{"num_attention_heads": 3, "vocab_size": 7133, "norm_eps": 1e-05, "qk_norm": false, "attn_scale": 0.177, "init_std_qkv": 0.0498, "learning_rate": 0.00191, "beta2": 0.95, "lr_head": 0.00603, "batch_tokens": [8192, 16384], "max_seq_len": 256, "train_tokens": 130600000, "max_steps": 11288, "dataset": "wikipedia_en"}
Each number is 500 + 50 x the weight over its row's rms, rounded and kept within 0 to 999. Layers, rows and columns count from 0. Numbers have three digits each. The size before them is the row's rms in percent of the matrix's.

# v: layer 11 attention value, 96x96, rms 0.164, rows 44-57, columns 0-95
# o: layer 11 attention output (transposed), 96x96, rms 0.183, rows 44-57, columns 0-95
v44 144:479505462445581477464520562546445463543513552496562548434566461428415482569475497486445489585490562522606499407538564515648558465451452524403519535531549438464517514538444530450455492579526482518478528469589561498472512503459566404514428415517562533495446473549470431534537463474520525540
o44 151:480516537489546517537505516519512531532404520464480545514423578485520543568563497505504387491528529466468486548508580515432442543490501456441509449493513570476459543535565534489440471430427485457451490531396517555499488466444392635381525608534476530448452565577492560507458482513435604524
v45 132:470494499559491514476437618477502545451410517490455433567467505493495488488474534560487533503504447524585608572496479595430470499447417431449478473547502421555534518471505595525376449498491545541558496475498538496462524584519497490459496455508446611562433438535401577520569507428493451458
o45 139:503442445518523518602569461444535622474476529451548496503504473546432529518423437531632482473593531442604477410462528473518495508491511573535491542443429493589436487497494496509563494512465394528537480590510554472412501537505431487460479467454495556417520468532547529493477422504604553503
v46 146:507545465495499505515441438444443451554513570617479471534564417467489543402526462538485420456493430532546483570533543546553553523446537505505490545504556483574461395489453399546352526508508518510545471466502464578582477517505511485480521509522377522394556472533525451402543527463515505523
o46 148:441485491576543602569545504531532573449499474435593531462475499617430478477519412470453543510452576578443435536506450538435415433543452473499423509567433492446567454562552497473485444474439494505458563536580482518528481515489400417499453577552487589531455524517461528504489482564458499472
v47 151:562501461551467444616570556513486557575465482557533499508428389503488513484499496493450452441511478478541572480553471461499431396508492413513492576559514400519490448507542440508577526362538553454421472455555568530485511452557492403479540469508534471466564451589544442452508496460529455542
o47 164:391436517550521534484507437502447498431509561511527456503531538519584504452448459500468542525533550520475375579497519521462536584500516464579564420443487474528570494552589435518487462542485491398433484664450554523446512552476552576581498472506472472459527462431443523418536516446483533479
v48 159:473533587485525433551644528525513514527535494570612514485538514453476403488522480502477464497503445533530483553544520503487512603503497543478530461458537491469471483507469538501637470509417434426453501547578554532497526450451587427399484493499474482450431379467557566514463503411510524586
o48 160:528498484469463453487507516533507411474502577513459479507483554567524462488457511610498415520575538572476436503573519471549406454441488429497515473523511543481451536512538516425358539469587459501471509690452423463502533456454545488541527495479501540494603547565428527516503498568438520535
v49 146:529489488468418481536567446488504590500463489580575554471433422539485391435471530505492585452496488491490445563462507525378476571474443538520457540506433477570463503433516585423539487592468561477497637524470474505522511488507531500477555602502504537542490433499371523467514478483521416462
o49 145:500508447486489448507585502506491497507561443481489435436530565437422565587389601498537516557495561500538452457534444435542444503477455473584586554503538517514439532565492492515435518464454466558534494553494593371507523546482568431607419476467520415456485505512530529515479496485449551398
v50 152:565573503520596537492475543557558503438437499453593450577561543499565391447501526421455551497502481459514464467516531486398364464455450479595489429540561549491505556522491570606604465540497504532392496552470576482508472445502518512456460485492494499455427558499481554501500508468539490450
o50 147:562442572464378476469538464447527595518571488531330460536514538543466500554404484580491428439447499488588512427524546491584492500497604460465519454487527492417527520464512488503503543599535509457505559546455489589499582499555484397464491441477513466515518457420519513473482528508473526474
v51 122:537503450388533529448552442559539485359470432419565593509534480449551461460521553457511503451497443498508450525486544515591509428397512501464525593580525568587554545440499544444495478544550426473503568474542534493553499414479466423426493458522481454597470514497535530502494474505508535419
o51 130:530583508585444509475435513476528554572437483555465510536497572548555488518431502472372458481540568525546528439569450476517491589555522429492474438543514459458473469565429523568428473483559513456570451496478607474520544438469501411444416564531469486403476485505558552564387522503475505521
v52 152:492502534443526584462474417479496419433457578515491513466509501502492436422530472400531438386500528544533535480493509445582451482584511356539522559557470524484553558394537377524539516517501461530483456500537488441574552496477457453503443524488490497561506591480554532575594501493455559545
o52 161:483551463595466506445463523449467493588468492521441553507532555580505466484553619508519447504558495475465470477556515556417571496488501459473520543443442529641644459451433518484496532533489612423510443571533542499538510445505447439423503406487504530500425520427503502515521544514515410530
v53 157:604491420600473498505533501409517520462520473500513555482447461442559451542501493536494501527501444402432464560547422461504506450489536543480486576496476385511591514489599539579561440364525483539553510545520498580469591537521447473533520493492478440498409520585558488432504457487491447434
o53 155:410558476529456515423463463486533489452473477552551499468463526519488515536451451524522518514473515514575550518439526413516528475494545459608448432481494472506495416581602469545542499533463530488569421460467541420478498493490538551628524423601378468504614441438452585467488506466558499563
v54 172:497442415564559494407481476513531490510538530449462506619520533491483476442486476445541439544497454524514520578497558488423480533506533488517614567465504474504532490534479480510462499458517417582528537466504502600557458639555441461522496449481508348568488574427438537559470407546555515502
o54 179:514526459451576606460585464389411510458514453536468520525417440506566558529575509438499498448451498530521590419453440472541549445554477478522471484484564568426547411579461563487558494508597496514484433547527480472525570425503470471445614536536441511504452447543457490552485511531540444488
v55 161:487526487457500499387384477522484513568505536479484446438581524475526459495521385472559464608495528548450448377501502453450472590472424583542515584514523452518393497554513541488622482542532504465559576544496540456414479484510459489488523554516497612476506505474518493430492467475489581504
o55 158:520576543380350506522572521454518440565474507455464560503389519516490509504538570541431533516451473457563522539502512535465517443535367500514538500530518452525469494380588491499427526567427504476529495433511448541555536530521504498505516580513576445449497409573434520479474476534459575489
v56 159:459502478478507538546456449489500460586491489501465439536487442489421515582467446553510423579497584488428468543538442436553398606488542508436506558550492453523591626456554517476503480527415507419537490518471432474573556505497543654494447557511518484442447459470492531578509505492533530453
o56 155:532575562423483462522538560405434470512450553509493436507452510487450569485546506532482557523545499527510543475481535500380507397538498541489551534459466541527444493571494442562474459434484494606495475463559511499464350483445457469543523440465490482602504518400554546455547577529427522604
v57 150:519522512393497470476520444555467465485440406473466583534492590468473540440445461507477554555501453559571520524484555523600466517528542597538524484441431521448539535426458588501496539589503479625624487528534482529547513476404541515462510475480507480557525538467443530361549505523475449470
o57 149:539544525480536501503469560432543471500539430464498552522557474491495472620498461527511493560522499498507489412462557413456497522469501440473459582555585490511521559568433549432481562438498469432531547461483535382526471556409435524412401528515546562556506442546505479606429582442558439478